python train.py --num_hidden_layers=20 --hidden_size=192 --num_attention_heads=3 --num_key_value_heads=3 --head_dim=64 --intermediate_size=768 --vocab_size=2048 --hidden_act="tanh_gelu" --norm="rmsnorm" --norm_place="out" --norm_eps=1e-06 --positions="rope" --rope_theta=2140.0 --rope_fraction=1.0 --qk_norm=true --attn_scale=0.125 --bias="qkv" --tie_word_embeddings=false --parallel_block=false --init="normal" --init_std_qkv=0.0622 --init_std_o=0.00983 --init_std_up=0.0622 --init_std_down=0.00983 --optimizer="adamw" --learning_rate=0.00238 --beta1=0.95 --beta2=0.98 --weight_decay=0.17 --lr_head=0.00697 --warmup_steps=578 --schedule="cos" --final_lr_fraction=0.0 --batch_tokens=32768 --max_seq_len=256 --doc_mask=true --train_tokens=171300000 --max_steps=5228 --dataset="wikipedia_en"
Each number is 500 + 25 x the weight over its row's rms, rounded and kept within 0 to 999. Layers, rows and columns count from 0. Numbers have three digits each. The size before them is the row's rms in percent of the matrix's.

# v: layer 4 attention value, 192x192, rms 0.0754, rows 29-64, columns 0-63
# o: layer 4 attention output (transposed), 192x192, rms 0.0631, rows 29-64, columns 0-63
# q: layer 4 attention query, 192x192, rms 0.0832, rows 64-127, columns 0-63
# k: layer 4 attention key, 192x192, rms 0.0821, rows 64-127, columns 0-63
v29 086:493501504518539513518520521493463480478522445519483481508506543541526483512480484538463486440502486496499491507477477489496508492506510492506446527498482508464498499476451510512506497489490518
o29 078:499517490495521489455506520519513527501516476514497519402478484527473499494457514564511515474474511498487466506487492528458543519495512492485492505535476506511515504482480553501473507500518500
v30 082:521482507493497529502495463516503485494532516463505487498479478506452440508516462490485596462509541501507459439499504556479503525501513465495487533515507465510498528516473499492485500480491543
o30 088:559495512535475507494512535485477508536467476517540509456512537482501518479494478502452455492507462497476462485439553493481517496516494522468529509511536488523493484484523490505537524473501484
v31 086:513479496536490504510473498472458471499452470493512469484479523524502497511498502526461531507489453495540484518554523509500497517494536507490488521517473576520442506498489514498497520489487491
o31 083:504495495482515478473514500554482544523519490506515528424478512484504540493497472524531483511497538476474487514506507477496562517504493485507506551473478504487477508483515544491525498519518460
v32 097:495504488528519485522490490503520499459506464452559523490475508504513529520489504508503517457458497521522475501502528498490483508470534508514520505443480566483480488541466487487541531449531496
o32 098:550473489494516467460496508542477522517491503525492489469526504467518485486501512496505504513510510467437508532502478478493521456533471525485472510513465484496529470453488527524513518503520506
v33 079:539480525499541511518527496510493506508515505497484498520506461501480483536541496535512487502535546492495487518515509547542520537486505510541498478518540446527523501476549522512469511508490474
o33 080:504488512502437519503493493547501440509512503502510475539520507496507533491466458521458509492494480531515506455480532484476492502504489501492528490476481477490515496522497511519548444469512525
v34 090:484505470477546538492510508529477512513516495498508518500465480431486553492501495490531495526445494570517475479477513470529464498521504474531597506530507560498506474543512507512506504496475470
o34 082:526509500493464482501527505511508521483512504503468500570511516499547501479483499489482513510524476468465513492494473477512521465527476509477490481503488472518503458491480465519476501494502530
v35 096:484514487509542472518492506530529498524467498533473517497506477481519520442510486489506461529515497501534542489458453509515507512513503524506534533498515494521519505493528513495464486498480520
o35 084:449530470469441506513502509495552485457526519480470532586466507515488501529509515525474518495518519519507492467517483518507493497467510490503490482502527548487487514509509474484490500548479493
v36 094:480498573498538501519522453489495487522515494446500488458446482532541498514526521492493505474491532532548501489525510506465507518492469514497505486453532514488501491509453505534511479492516565
o36 098:501522515518512467472472496501482499495434493522460503504512541485486496494521493506479455469455482522486509483471515493551516500460502504493506520475473498482463527514492533453543528511486457
v37 084:507537482519396513491514508489539465499501540472506482490494557493490456459514509506481519509544493476472517508514461544509491501565472515561469514517504513525506524505501486508472501470498508
o37 087:480495480531500526500492531470510491490477507480491536524498507549492507518517489483485488509520532517532472512506530446516527534462518503493516489507504561480502475510488441493557500530469503
v38 080:524485497501559478528486451489504509517509494477509503504503485528519524508486484497506477469519545540530500501499484495478507499543472505470492500486529470500494540515507499502514467512482487
o38 083:498529483528498528463505503511482495478482482562480484470497522476516514463524468532469472472521481511513490476467523502541494472517505534496488486487468494494508495487468532454530489479531499
v39 088:533517504532511472502481507486528492508499481490587490459514443513533501449526498494497519535482491479525520504486477490483502510540545477480470496488518529489550509499469489497499494451470497
o39 081:492492470483532535492493502510499508582536518509496518463495494472477506498500533516478498501520499477488484470518501493498466495504496485514468569489469478506458465482554523517523493518501486
v40 092:459491451471530461508505514475480526502504459540470495497535515479501495490518516501490451527516475478512492489446503430488494505488532462513541471492486494512520458505505461489502515513459437
o40 099:480500443472492496519484453487509500478576525520515523516473484510466508529511537521482540492493509486505508500518448516493501497504524504520455502502517494525479496516533522506499503547503509
v41 090:457540502539488503497453569541502524510522530504468501517521484465466546478516513495513492515514523505509523501533453468518496505459468535500522490529521504499530521512515531519463501516476533
o41 094:475480483462504520503537491518515446504533512524494522548493512513525494514507436471515527523544471502511482463490455514491496501491453488485563529514460486501536486511500439524522470463533538
v42 090:483499537507520498472493538461519510464485499512480503453520511513542478523493484467517447454518508499496502482519502489467508515495534488515475498468479460497470468477444525513520509475556506
o42 096:475498508506577469503483460454506496483517525513497497429500472515482510504503514495463448473448522494500516520526488505480490493455514503527487536505485484519499530489511549487450507543502509
v43 091:558492499530513562474482512500494503494477517494512505489536519536504493465496497520487454561523468473510503508501484477495507498442507528500454512510490509464506476526524477529519475485442459
o43 100:447477511460516494507519466524512491472494470473496471504468510483478509490438483517468519512506511496460528517553494483520498510511485489539488531507468496486499485465499517462505465494472549
v44 089:535501495543495486504474502514491502503465493486465493528473490525489512522560491514464495466495490495518500470516527511485533506577505500455450492476450532493471491475495497498500551462499481
o44 077:511517480513523515459467507455478507530513480509505518389529519506519513507508500486548478513488500493516486518481519510489488508502489510487510535492503482494499498496493510472525483484525503
v45 068:468502529519500515487520450508498466495493470475514491511487497514494504512504494470530494513494516490553485524494546470485498509502524485527516501495471483523515438521488494507512476519520546
o45 066:539449532513458467487493478479476521501456507528515488502546532490503502485521549473446502470423481496502522522491510465494479516513531473486487479524472479481482466506521502533548517510481495
v46 092:530450429485471485499472460542468466507496480511528473500482469545490454528531460510490523531512486490511482476477513556480489507519500480489463572535509456522519494482532502485510502488509464
o46 099:499502518509453500501495525512503537524522486452528540491491530480508530472439466519509487497519501501483471466496544499493517495510537495484484458488531489490484503509513528546527500497521458
v47 086:509492508494497511527528529482518506467513491494480522492493551447513517528505517484491463425545503515507488490545509507477464496479516519492528482542507430467503505506479488493507499478513515
o47 093:493491498489568477481488516533468498473480515539528439487479474532492461493467486499537517484519481515503523494468463491481560497460457521512496487498493489502520491492499547527500485494523537
v48 088:464535511505493510495508517495525525496487471488499498484500555505551512485486510506489466489476506500517477524483513473479492483527498489489496449484489501471493469550447520524527466491481504
o48 095:526497493522524444508512482493516459439472521492442486528499485507508440536514523538447512514490498500501504552527516513527480495482456479522471493492495508517505505496471480457461524526506506
v49 080:523483503479469500492441511537522505534469539528516487492517475511488509456495461468490485497517510496522501524459482479516497490478501474499477465476472494481541517500493491538486473492466503
o49 085:477526507495465520496514467472547438490523481438519505464468496475492453470465494507459495540465519506492515494506477474537460519480516519515527490495525495485511516495507489479478440471494512
v50 085:513482485519527492486483488555505554477524508526488517478501521499484481514491492520524493445489509489524479486527460506506506509486519488516549546487552519462500534506515508501503498503511515
o50 091:503480497472537529493504528516507506520481499563484490532529483507509487452482449498491502510485497502484482488492488498498497463512469548431495481535436463503526478490494533541505468484519487
v51 093:491505525469498475490493485428541485478499504502467489491521478487486498503511522519503533505464522497466491446523502502507506500506532480502473531534477471495528462468517491491533519501550502
o51 094:488532517520542485521496474464439546493487493492520518455522486516511524512500496488497498472511461501507491496483521539468498541502534503504480519469509463505434484511535529474474554501473483
v52 086:518563487492526492513522517496538498541497441507538497503489494491530506497488532533494480524522473474543492499507537497465511512522515478460553478435526520463490477541459492510504477484488519
o52 089:514494489507498479491510532533480500486490504548470536524491507515490498509508547493497545472510521484484504501516496486555477469481503535504440502509513512482452466474473485502538541556517474
v53 091:493477518522539491500447493440480514483507499527452464439552525506508478498502476511472532503478501496536516501507535522498510484490528476513448517495476510487511523477509497482496499506471543
o53 088:495553504523519496480528478493481502516505492529503528407474499495453503509522497529468473499469501528492507464506481484496517555470525495505547527461464492513502512484492554439445491532483498
v54 096:483499463500567500500491545510494504486516455521534510502466523489465501509519587515542511513442523512510483414486511477471507485503490483508536492493537499476470477483496499487510538500482501
o54 107:523502504504532491484457500542493520536536472501497503548514482498500496524480488487532543456516482471498478492480480545483523492518509545475493497487477493522475507479535545538495501471513528
v55 084:508525453513493499497503498500510515452473489483470498480475454500528527541478497454502493497491539544476475503497503472462514481511498502518503506485530483533531477503492487494480552547512524
o55 087:514485506526514475479529496495496520496487535558505530511518506520506505470512516491561450501512481462506515490505526515530503470488485488481498541503486487470512508534478498523508515487534477
v56 087:517520473519478498510502440522523443479477476494500513495486501515506490578512465515523534423511521552514507495514538508481515524545518498536495528490466565524544496510496488512491464517537503
o56 093:541513518536485498453483524486476549520466496529531536470522532509482528471502511478516465521478523499538538468466505514530503432507507548450486483461530454456497510467452478468532524488476520
v57 088:486451509492491458514484502469472481467482503468499519491453503431566514488477469502496488479441489497490507520471486467517467491509474523499520479502524483524491492511502508506532524512538501
o57 099:488558487494476496508483489504500489494532515524466486455495491519517507495506514505553447485527534497503488469469480457481546532474497483491498469527510503475491497496471536488491493507478482
v58 081:494534548459486475482507499496513545528456520459489507495489490507515501478484533494478513523483526508542502485490494486520492510527506462508499506458453500491461506483478486508498561462494529
o58 081:517513489513478518480505467481442476531514521512476497465497505458506529540513518494432511497499495477482508521461514480468451523526482504522506513478503472517480470476471500499475508506495486
v59 089:526481467490482488490467443484532487473465543502495527512521511516497515478490508491527509495523550487547526517432535512497485516561485511534512488488506519506484509492482501536508471496495501
o59 089:493516517520443513506477527465529498520493485536509460517546507473525497494513468498446447519464510529496504485518468461564484485506504508480532437504504477427528499517479476481499450468466508
v60 095:484491543521508494494482475493486474542470535467433465505513492504517506506523516525474499501540512495466527522518500503502501489532510518469446483497483479542484491469518533495501506511504504
o60 088:478492504503549481481496471515472486506487516482508471462473510504500532525491530514550505517501473534537484518493526533461473529515494442518513527500507507478476532553498467473487507454535465
v61 088:528495517491530468495507478472525469470502468459525493496552504522534514511491454472478491494502528519533528504472501479488519471445483505513470453508475493517517516518505513512478504526560498
o61 098:534546517556451540498488489506500476499487517482504468487512484447489499478492506503444494513499513476512518506519537507504475461509564497471499462476511499464500527528489522484502509452508503
v62 092:486546494475534517489525485497507493536494487441482535529478471470465474486476533505475515494495558504497506506485482477496495523491515523520479528532555510483509496470554452469477556475479467
o62 093:468469493464488524504532504535498580506510488536501491559493514498501504521510492480538521500538424501494469458498496479504542502525493448510521502527482487466451493532536527557537499502483521
v63 088:532506504513488472481523449491539484509500519446502486509507476501449460489501532469479552520498496497488509492476512540496487513560482495502478525468486531481534527471501444492485498527510514
o63 091:509533505522492534494497514483458549526466500498536524498524548488493522505527490469535481517519481547517470503477507471511487512536516509487541493459517505499461484502525479489513503447496463
q64 106:550524501499484540550508462448486545452455472450524456537493505492495484474487527497494479502487475437468481527485458485505487540500485517471479449492527519522516516496518524538508540513520464
k64 112:566497492501496507559517501530505510502500513527504504531503541471519476475514443475485488506495523495505518525539521526482520531483525531533483492502488499535481489471486481470533518505506488
q65 098:505515492512520429474479525534515448551530518540485510441506522475528491492496503492496523495494491555525510503518520469516494448498508480508489494525488493449511482516505493516518461477447521
k65 101:435478485528496506448480495494496541505492503528549557508512491485483488504493541501507509508509493494494493499500503505498465441504518450500528486483464483449506509505501489505440462451516513
q66 085:472539476507542524481520500509514488529509493479507541507495469500519517517534486466506500512521510491517492483505554486481461482524489436475501507466464497475477531518445512497543494465483485
k66 102:477527521494477514519490460513487500485459523481546475413481546518500489481512511495523460481485468496456482479492462527483495518521466490464495487565510478488499497500503516541521493500496535
q67 097:547528505494532534552540461493495510464482478454513464545487482485497486522520495473478441549489512485489472477491482486458518536472492499484487506447478467512525504485468480517511510498518481
k67 094:552522478479502490536523474500461497502486524489496470489482499440489498528503486489510472470511525441506488533491526493497530522512461532472506514521485510523508514497478462431521514519504503
q68 099:490490517523489479512509476519523511488480499541477506498528500477518479485455521501535514532504542510522477510516538496514497471468516518527483490476484505490486493463549500490449495486479467
k68 113:543517509479469512485492516497524451479537530495488495513515493494504504460491481491472512480504513485516475503493462498461498507438509462493565474441473521552474500496502466473528499509415514
q69 106:514505463463475458490497489509533475494466490500567506461511457503487499500491474528503550530518471477460491441492500514500534523534518520465465468502473560514465478475522528488488497518500513
k69 112:502527500468474512521505557510448521509553509496491477518506497492530543500482558509510499508493526548487484460535540555478493520507517500498530478530495530522474500465484473538485518504461502
q70 092:502485508533518515451509536511516432518507513547474547489493478453514516525504498452474471484530511513478490511500505447485498484523464494510512529506504490495482511519472496493475494542498492
k70 089:479500495516533482497460517522474520492552498535551490472516520516513523526487541534529507476504492467501487502467481496516533484520489525502486524451486508494482529517464531524472519473507517
q71 106:509500487499503530479500513440495499531507445483520517491463517513540495499520494442490522507471482503483541482440519528464513474500488466492512533494498509482512488513503473465494480517503507
k71 107:532477510501517508506513501488477483497490470529503546520516493532476518546456509533531469475506518517506501532507514502521496473531494515538488500492516492494521489525434499469511514441489507
q72 092:481509521488472504480537430483523477497503523513483499483516470512545502514493492478507502531510507530488495481521507494497473485496477515508488489517479557505483512532488492490496510494481457
k72 103:448480517532532509484496505542504501535497473484528508471482474519482508436477497491508528515486523477521474481514488566508485523516481492522527509470481489505472514484472483463494486492506532
q73 109:446455507492488496481490483481490545478497517483512500524536531538503492456525520486489483504500524513484464485482475465503471513475507525495507512474534526506477448462538507499503497538488489
k73 114:497508535506490527535524506497455526529517514500556469495504483486482493494556507501499499497497465489513509506504515499513477530456497502476534460499534539516488519472486489486515501502471490
q74 108:548475503492575525509505467519522514504474504515502494506564502532454425491504503516506490485507561526525468522531538515534516487473469511521512480485467486501496525496516464526471551452497503
k74 100:514566488499516494526460476559496491506456493486486474500503533487515531511523476483457509526491506524469501525485505509432501488477471492496492493561486519521498478488518449468532465475514502
q75 112:484512508472501462488490465514452466534501558547495498492537551505470487484475511520544488476517509520512510507542486466461515490476484513507477525478535515499530490511516498542546518498482523
k75 106:470516470459482453513483512503526466501503527504512540482505478437503490488484481497482491542485495506523499468517483515492463472482530451489513469506456487471475487467500514499514489479527471
q76 108:496488495498474482475482538498518464540508497523500501482484521521454512470485479461507506481546452526486499483496518499527529505495515493492501494532507502488533452487509531515509493460480540
k76 104:483473500475511474486492537459502504502510499520522543488497497484531514511495530485498467469467487497512544489510517531517455466560525497484486474467458523485505517500554500573479485476494511
q77 111:505515512470493553481518505540490472482524537477454504491565487480503470505478471522508470490459503537518480470522485509492469492462530479489500442507480477506489502495466504547524438494475463
k77 104:488492460488496506491456456489514507518498546476537493543546522509450509462494439525484542488520476546495526487508533499469457458476504463453495521527497490508512494485492500479483474465540513
q78 105:490488505516507486516533461532546500492483515503477535469527539439513527450468504508512530544518499469533472492504513538514499497498529524575493489528518484496466486528467481489530483503494451
k78 098:528483495491472506486529513428470536515470532522454497489510523521529506475493503479478507489503504511540480498475501471527455492528509492492463495503522441514496508507543497512424479505511460
q79 102:510474510516494470483511497510521494500541527507464481478508502509533526480486443491473479500515517499478515520483520448509482490524529493480495513502490532544476463507509500498499451512458490
k79 086:494502532524479499499475520518465497492511523465555510577522466508442534537517500550504516491465496485507493492507458489444506498510509504468535484495470535473480515512493546489479504470547529
q80 114:532468471528511513496545495507513505562471512491511505488554483511493457496480501502490480460525477520536501504524468508481483474458479520524477505533486483540477483492548513526471495479533480
k80 111:520539440433522479470500485502462489499519453525485482540539500482501468534453523541483526502493489484465501508446447513520499513494498481510530487512505526512501499480548484510475512517495513
q81 106:485495540450516497451461501524487482491525485521494525537499499539458506516483492535488463490472533505511489506469460479487468473461481505489497546461502511523479495481513508534483514451488480
k81 093:556514531499480454481444488549473469493539516476485502502520458527480500517479485490511497500491499488468542523494465480490501492481513519466496486517488505498474469507446529504491529504527499
q82 099:540495507515534479518482487474475508489472530477488493502567500476510441538479539506452519508459481500469463566535482561481511507489533542500499450504474510523510479462528489507503524459504513
k82 116:507493466461531514564566493478500503498497472487506471539504500487491476472514516485511500474457495502506508551491562491521544541504484513493492494521468511522490501498522473462534495484501552
q83 097:480536530475501504509512461539487483502487553530474491522473471439538526513477505538512507544497523446504496516512509473500480478463509513531474490495504490449492493510485513524500527470496499
k83 109:481432517507475466496491489484489477499526501481455555463458509488524489498506437528491501519503492495491480452458507514512493489495498484488489490527489495457486523537516484525474487502494528
q84 102:500498485481499519490487505484503454475505489495483494489488475490560451505519485497489475518506477507494501501492516518458532487444483493517456497521509524533484477574460510507535509512461517
k84 103:496476502491468491524481507471502512496484471533518511483479502497473532519469491493503508518507512502503464469505483521518501450553484516514498524524509471483467515537476529504472527486531470
q85 103:489528536517524501482500518471507495468525488530482521497520478480497484566529486472454492521460504507509505505518507515506512499485534485526511488484548487494541520514508519509489518509511538
k85 098:468487522506468555521541498491497497517502501470483490501530529506513457490519481509524557541538492528524502488468491493519528506486484469447513498494505507483525501498512544496543480509483497
q86 102:494489507542521521500523502545511482497503479501523532509504501503490483519492492498449543553530517551491487515494477473498493525503545494506554502480524492457488491511485476517478498467526508
k86 102:469476502489471544513502483498526501532482503471473516515539529498527509510546553491487507424505417460516514503462500500511509491526476496514487525508451503504498502532490498483518487444455504
q87 095:505498511511491520478496514460521497502494458488443522469512503517475528518503524494510473482490456463456498466464471452527485507505512525483506483486510484557471460454524513504477549494468479
k87 098:528465543495491544476512531518471478473505454502532513529523464511492494559502490497478502483491521531508518532506523470499487473480523493497511518501489483500476495537481510485491535469516562
q88 100:462483516517481489494508495459442494472526494466509501532480489529472484518519494508516458511463494490510510507468451486468518513507493473489510516484478479531491498485507506496470484481520534
k88 103:518506504534518513487512486485472538499532483535477498529478536486511510531474525499509479518550526507520529518476510490505511496503485487473503509524499541468558482474486520473548496434507528
q89 102:484504487521464503505525533489460481476464573499499466504512490482486492549499527518490489524490541496550491503470495484485480500489472479515496447510559462520508498484480512484482500485534512
k89 103:483489453524516543474494490494520533501500478496472502508493517479534479514495467501500516510505535514476478510488569505544436487470492523493499546505547502522511510453492473524517465473449513
q90 114:490517515492505491512478503484492494530513512543494480455510530473512450487520447491514472529522513529524549537530487493503516504492514528519502508495491491517498527517541527530489531498468484
k90 112:449452492481463461477512469466532519517490493521483514452472533499531483523452492528465495489495528464536479483484546495530502436481510477533477465490518488496532486479492469471514469516488536
q91 106:506474476536486531518536533509467468498482527445479483492550485475569502529514502532482474517489522480500515489521486488420482520496506472516479468528497509507467490495497502510511498471508472
k91 110:548521503501542549490479505525511510507513470518519476498506495493467490509494521562515478507498532528511445492499549487517459512514508505538526511514491518497486502543534512528514522548478521
q92 096:494495519480444483488517529545474485456513485528496482519497501467470518499478529540489438464513515479506457481520451513503532474488496468478500519463508526480540486486492503473519496511517483
k92 096:459561496507560520544408477501518516495506470507500526498483453487516468472475530469523537524516472499497506481487507561485515505506488499482516521513480524536474513455479501530492538531479443
q93 093:486516560498505490509508533564482481472538505543501538536523500454533530513487487508523499499536546499509509504501455457468499509525499510547511529463541486493512554476509515515503478509526506
k93 100:507517504472456505511493492483530521495503526480492511478502504494521487449482537482560520506542502472506462503420463481541512500481515506494526503494502526489508476452489529518512471532481480
q94 104:491533476479509519500486501500510474553498485505510483526518481503546516511528508452482485487482489527449584525467495536464529459511509508502526523535500533498478505503506485480528503489511508
k94 107:506455469487482479502522533532478501504466475494499499468487481534471478527459523513492532478483527531474492524513483520484503495538504495500509457489457521453531480512540554578504490449523511
q95 108:523517536501494479470508489490468500458547482518495497503485517505502510579518520485508486514454507470497527492469485550462517482532519519479505453523526544482485512497501468509538529517481464
k95 108:487491531556483479519510504497476543479484430471515502492485471517522468495486477496499476505468507524532492500507492504494476472497559528448450484531520485498545492509476549496487488479566535
q96 083:505533463479527506483488547490458536473537466500512493501463512505479517486518523481509450489482531488451466498472483498527495503547492477468537556480517531510509504497463508490509469527486474
k96 103:536500524485493520532510507489484530475476531472555457550486459473487506504515495515522509502476478468490535526493496512457551545495476518485485517523483510539477523476495509459552537477556532
q97 092:500510520512479527520500496507528537522448522523503476520481480504500512561505500523465557484492467501521474519472536516497487501493487545497492527544493478481502517520494495511483552506492529
k97 095:464490529507526450479474479504544453502496499522483539460472521494544535534485485482519459504507508533550523475514510492524487480519544446531485468476483508492509490511517480524463474517494481
q98 098:476479498496492492464494479524537468540531503525469532501531447485533506530500485510507544502492504527543487499480540500519490493520544519509553587522509480499453506554453493485474483520461511
k98 103:487488472543551511430481492499539486544491489499491505472531525511505510499485496505487515505521476502518496481456485471543513475514471460518507480492510537471499469543509524536466454489473494
q99 092:511523477499552493490529496509519469494542491511502514477519451527525498502513484489524450495527505489500472448550517496481503502496527476508489520499539552494522498554467510537494494488521484
k99 096:437528462450487509491496481514497456504485506504544467486477555484503498512501515535498548495489486529481471487486505542512523489517510495465543490528462502481474507491536494497510543519487466
q100 100:558535457496509534526480471507505507484471457462498444472481477499504454529538550473472478510494475468482480469471498497477473510459461541488542460557494483525516528510457490503532515523516514
k100 093:536523498524528545530522493491460482502464470526537466520533473483511523540491477534523477489464542497491503539509503505473511524538512541498471506506539509550500491489501481473527542512512504
q101 103:497480460526498479489487483505451505506563526487467516492558475452508500511513489525500494474498501538491526501523568482469506499479497491554524478518505506515489529501514488530477483487458516
k101 102:489485474526532508514512528505495517493526465510521489517509451483478459490549494488502498495500533509550505527504498497487486474533544462555503452473494511457509492510521513493476461516515511
q102 103:537534480506463519509465529532502490531454487527548494514493484520473522518490492483555471511460492491527536540454461479543520511499495531500510493487468505494525467502487439498548471497506471
k102 102:491512505481504489485500487514537505516480463505485535499532480506506516527478523477551467468509537501486494496516501474476477537475504525490498514499484482554516506482516523509521505497472517
q103 101:512543518468497546502497464472542547520488479500542478520459535498517480518580472522507515494496517487483528509446498471466529514458484496504513479482480545522498566479508507528492499528511515
k103 102:516532505537471520507511484503480532487518484497481474470506504506505520511490554480565521512521532518487497499498532504467525499465544481507526495474526481535560504455491503448546506482470486
q104 114:514533480528474528523483482511496498499474507452505465520519490503488476507536495472470466537482519518496540550488488500492472513499532529510502488531515492521482507527500507513480495518461468
k104 107:533494484440518540519502517486527498462495522500486474524504521497497497559498476552483473499523493500523464523489471457479530517521457548482483473495494465474518476522491508484531500522483541
q105 110:519529497514480562498499493495478508469468471495488501509529579441568503523507497514484497451490463499473462501494450486488484502460472496511521536500508470488495507479481489514540465527508476
k105 103:488463500496499505500499501468483505517499501498524477475466478511497535495500477472530492495536484488533520515500538499523546503532513498496531484522513469557531499496490465443469578501496502
q106 101:473526478514503554536503497484516518496477486495509473513501490520542481475480511515532529496486486460508493514523508494504531502529437502570480490515486497504515519490506504519559561515531452
k106 094:541538496464465528499536483493517472494461519515469481451467454508485467486475495474477460545462540501502451507488476479487498544486474514502496558545530463573498495512489483492512491534499534
q107 107:483546521482507463515453492391491507495515471487532501503445461488498485511526531488499509495464499480486492524509461502505503500509498506493500477473513518453571480486449501480507520521491512
k107 112:516484556496481538519524501500474515484478512518532478491471527537466537501533478483541520473474473526535497482513481531473518490500506469470492590475498485448462506496487494475500526515460483
q108 098:554496479496487432491502461510470526505556512508517498504531472529507516487521445472468505497513510487503515500530549493557472476539496478451475510493507505494516477478502483475453493503475506
k108 099:467478510554527492469469492503484477523500515462518473554490515508499521519506502539502519472510487486426493484503474501450509491483548466468507480446482511485480487479493500549508490492519470
q109 096:522467500470522534531496491509505521474496489447503459513474511510477512509523465518494451526492510494495492523522503508514511489491471529489509479483493517499508506513470489488475518528494522
k109 106:556536454512509528524513507500468488478461485495473489513537485517509453521470511481497500513478509483465486522539517525477551521462467509476475496503513518537484491461483488480491520493511481
q110 109:529504481513482502495541495487510441520492456497481466552507462552521549543491465519527517524486479523536481460531530476507520491555541478483510512544529524501491507495481519475458478494483514
k110 112:518513478475550543446503530521503494513531486501448531522500499493494536509499509536520528514552487539480524515457506528461538483529524503496487458459450508495499486526506491525519478500520500
q111 096:486444459524497497506515531542519513537455516484506472513493519495476466462460503463534457531519504515522506494503508503503508499497466507524490517519464522498469471514502464498526494529494507
k111 104:484544489500522532496456494498498498496485472527500487500466501483538551508470535524475430498434494474480489517540507495509455533475459534520516480510504512560529503460489467538514512482495498
q112 111:517507520483531472489498491487529565497513424508518540482496477492451534532515480523515496478498485501488528506510493531449494532522500510501548533509434506485476511488509524499504539525516493
k112 108:509494525525491514490491535484516468505525502486519513497510469496491497504459466497491535490502492567566469504510487517526558512491457477488494495507525523467477506502494501483462557507470533
q113 097:497454502527471509530567535525506495515421500504532512495491524452507504454479468489446485525512536450494524509475516497535510520489486513511503521491554488500479489517481520498520500551529523
k113 099:500516497484483517551543528481504501494494527483499498524520482502519474514529515510481500539498515435491489510492469517488512533480519554505503454510495506535520512496491513491488542549466473
q114 114:486520496475494551506529507492465522489481490512506433518450455481506514540520489494487508470500523493493511494463506502499540572500519493522524483485506516483498524500460508473531496505500504
k114 090:502535455499501546550506462469535544489497482516471505495524480517493468461518524472527497514516531501512467484466503508557528539501479493508536546489527526532490517501501507494501479525487458
q115 104:491488534450500484481475505488488474509542491494508499490506447514506534543512488504478531472503530536505487498462530498489492499546498470484508475495510544498466516502519522531466499475461541
k115 092:539500497537527524513461492534438497485525500509558490512539486468478504504519521499497523463481491513498539520537482484475487470483513454483535510524519535485472496508503529496489498490518483
q116 095:504495492522486544497504498494490518436535500496488511566477481553463520545528517502483477499471483496489513497506460480528492502519451471475477465499506472549502486497495527512472557486477502
k116 107:502508475514486515471466469480493467489505499501464524520518503523458476557517496496499514442498524480464517537502503449476517515480521496474483543510496477497495481515468526489516469495479509
q117 105:495501487482569482510492515542527511549512467531524514480535484525454485476503485504474520486496524531476482481509488511482523485496480510499541494536492500520456485499534495510556454485502547
k117 105:486531517456507501526461525491491487493488452495526439535520481489515515504481513497455464456468466542510527501490488568526456517495480534479517486500529511481497497525481485534488480470502485
q118 103:520456498534521479524531505539451493493507483440513507470474522506547548488526520512492510456499509508490466488452444437491492484507496486475491494497554524541496508513471458495472512513478475
k118 099:554527486487488532505454508494462513498508454512566466499509445504461514574521524524517493464511480471490538510537507491484534521513560513494542519483493489488489501506503507441534556494508513
q119 101:506518525502520498499468564527506468468530480497451490513467523480488498522533539472538465478536507483532494496501477518520490506499534490483551533443463490520491534525541505467518487518494493
k119 107:474495499507455498518480490505507486474478520501519489486510495510480480475512514467477506527490504508483536480549473479492523489498478535513484502520509555504488474509531540466532483510527494
q120 106:520484506476465517480485508528539527480511477508500517501438491436471538472475468511532488548507516492502496477505498496516477494488457502524477475473454474499466513521495522475510453512518522
k120 110:480499477537502467462482509437494495493503493499506500502476488502516475491452527514472520501515492488487448483485502496492494441456502512516450500507490483490535503527492522523468499480434469
q121 105:449477503493457518491542510495463507515534515544498484498500453490471547499514482521527482461496523490503437498507494469540489535524485475495466485537520495471502489480468538482510489515505512
k121 101:510515488504538494496428545448552525459516509505502482484526510500517471499494523525477515503471529500548497470495510480515481501485532463487520536501522510516500520499516481550459485551459498
q122 101:513495508470543481486510481470530551512440480481513471533494490543538537486488523508510480488478519509544489513542486519509494497513486522468494524482503473522526469528485454554483502420530491
k122 098:560532516498514505461498480556466454501502511534491496523511481493511495529521497493495490510477465538448475511542496529477504528465479514500527504488490445518459498498508499539501513527504526
q123 106:502479504526510494521502511513461498481517526485502507510481490511490441512535501527464489464539511497444491498483506475507492491471505545450467505489532441492524508470489548517475514512500537
k123 107:452462493478478476495526501473458481506493474483538456514479542490494509554525513527473476486454493475496490492445526509496517453535511475509485489509496514478529535508466531481485489487514488
q124 108:455489544483496493473516459516528519489497505550498535504533531477478535491484474528530492527452491509512459480562467493510509503552519528496491474508453473477442485484500541510517493513504457
k124 104:535545514522507536513477486477492524507514528488510463489521459469534462462473518509489503500536482525524521546504497540488522481495524456453480433499516491513528540476488518530487492524521531
q125 108:507495508516488495489506486552466519491522490462484489527488483505527506499516508489490439495506518529552419506510484483524507513475478501483477485483517493487500503495463444491483441499495471
k125 103:578492509497475507444481471464491541495498511507489464489524486469495510539525478508515478476492528506498501475567479462469496493491521499479481506453498475515505494519503508481528452539534464
q126 108:471475498498420480501506507495548494516504480524507524473489486503515513482500510506528501528498495476472500476483513499488518491472498497512486447515480526486517502523506472478540457515476511
k126 108:464515497509512458488514555415490487519520495534524543505493496507479516487485527523482513532507526502539446461509507528551476458553518494483494497501484469491491500532511515474475472507487504
q127 105:526462521512486492511472494464477474500523488505492493518519579479495516510511515492500486485499540479539457562548480477489498503493531522497542564464501525524501508525499428515500502473491466
k127 105:522533528475524500475464475515478516446494504501512532513485494493511494487525497467525486448491464493496562524513428469503524502524488519469499506501472499495495458490489494452533536504515516
v64 113:487510464483484499499496488496491507527489454503513477480459490521541480484438468522523496528469478500549494530520512477568523510506510501508506470516536529492484549494470488520504439511545466
o64 108:474544515457558481520538490467487542524491514503505498472509510515500540450505527492511484511533507549504508553499480522483522502463478475487512539494537502505466486481584499493495448529539494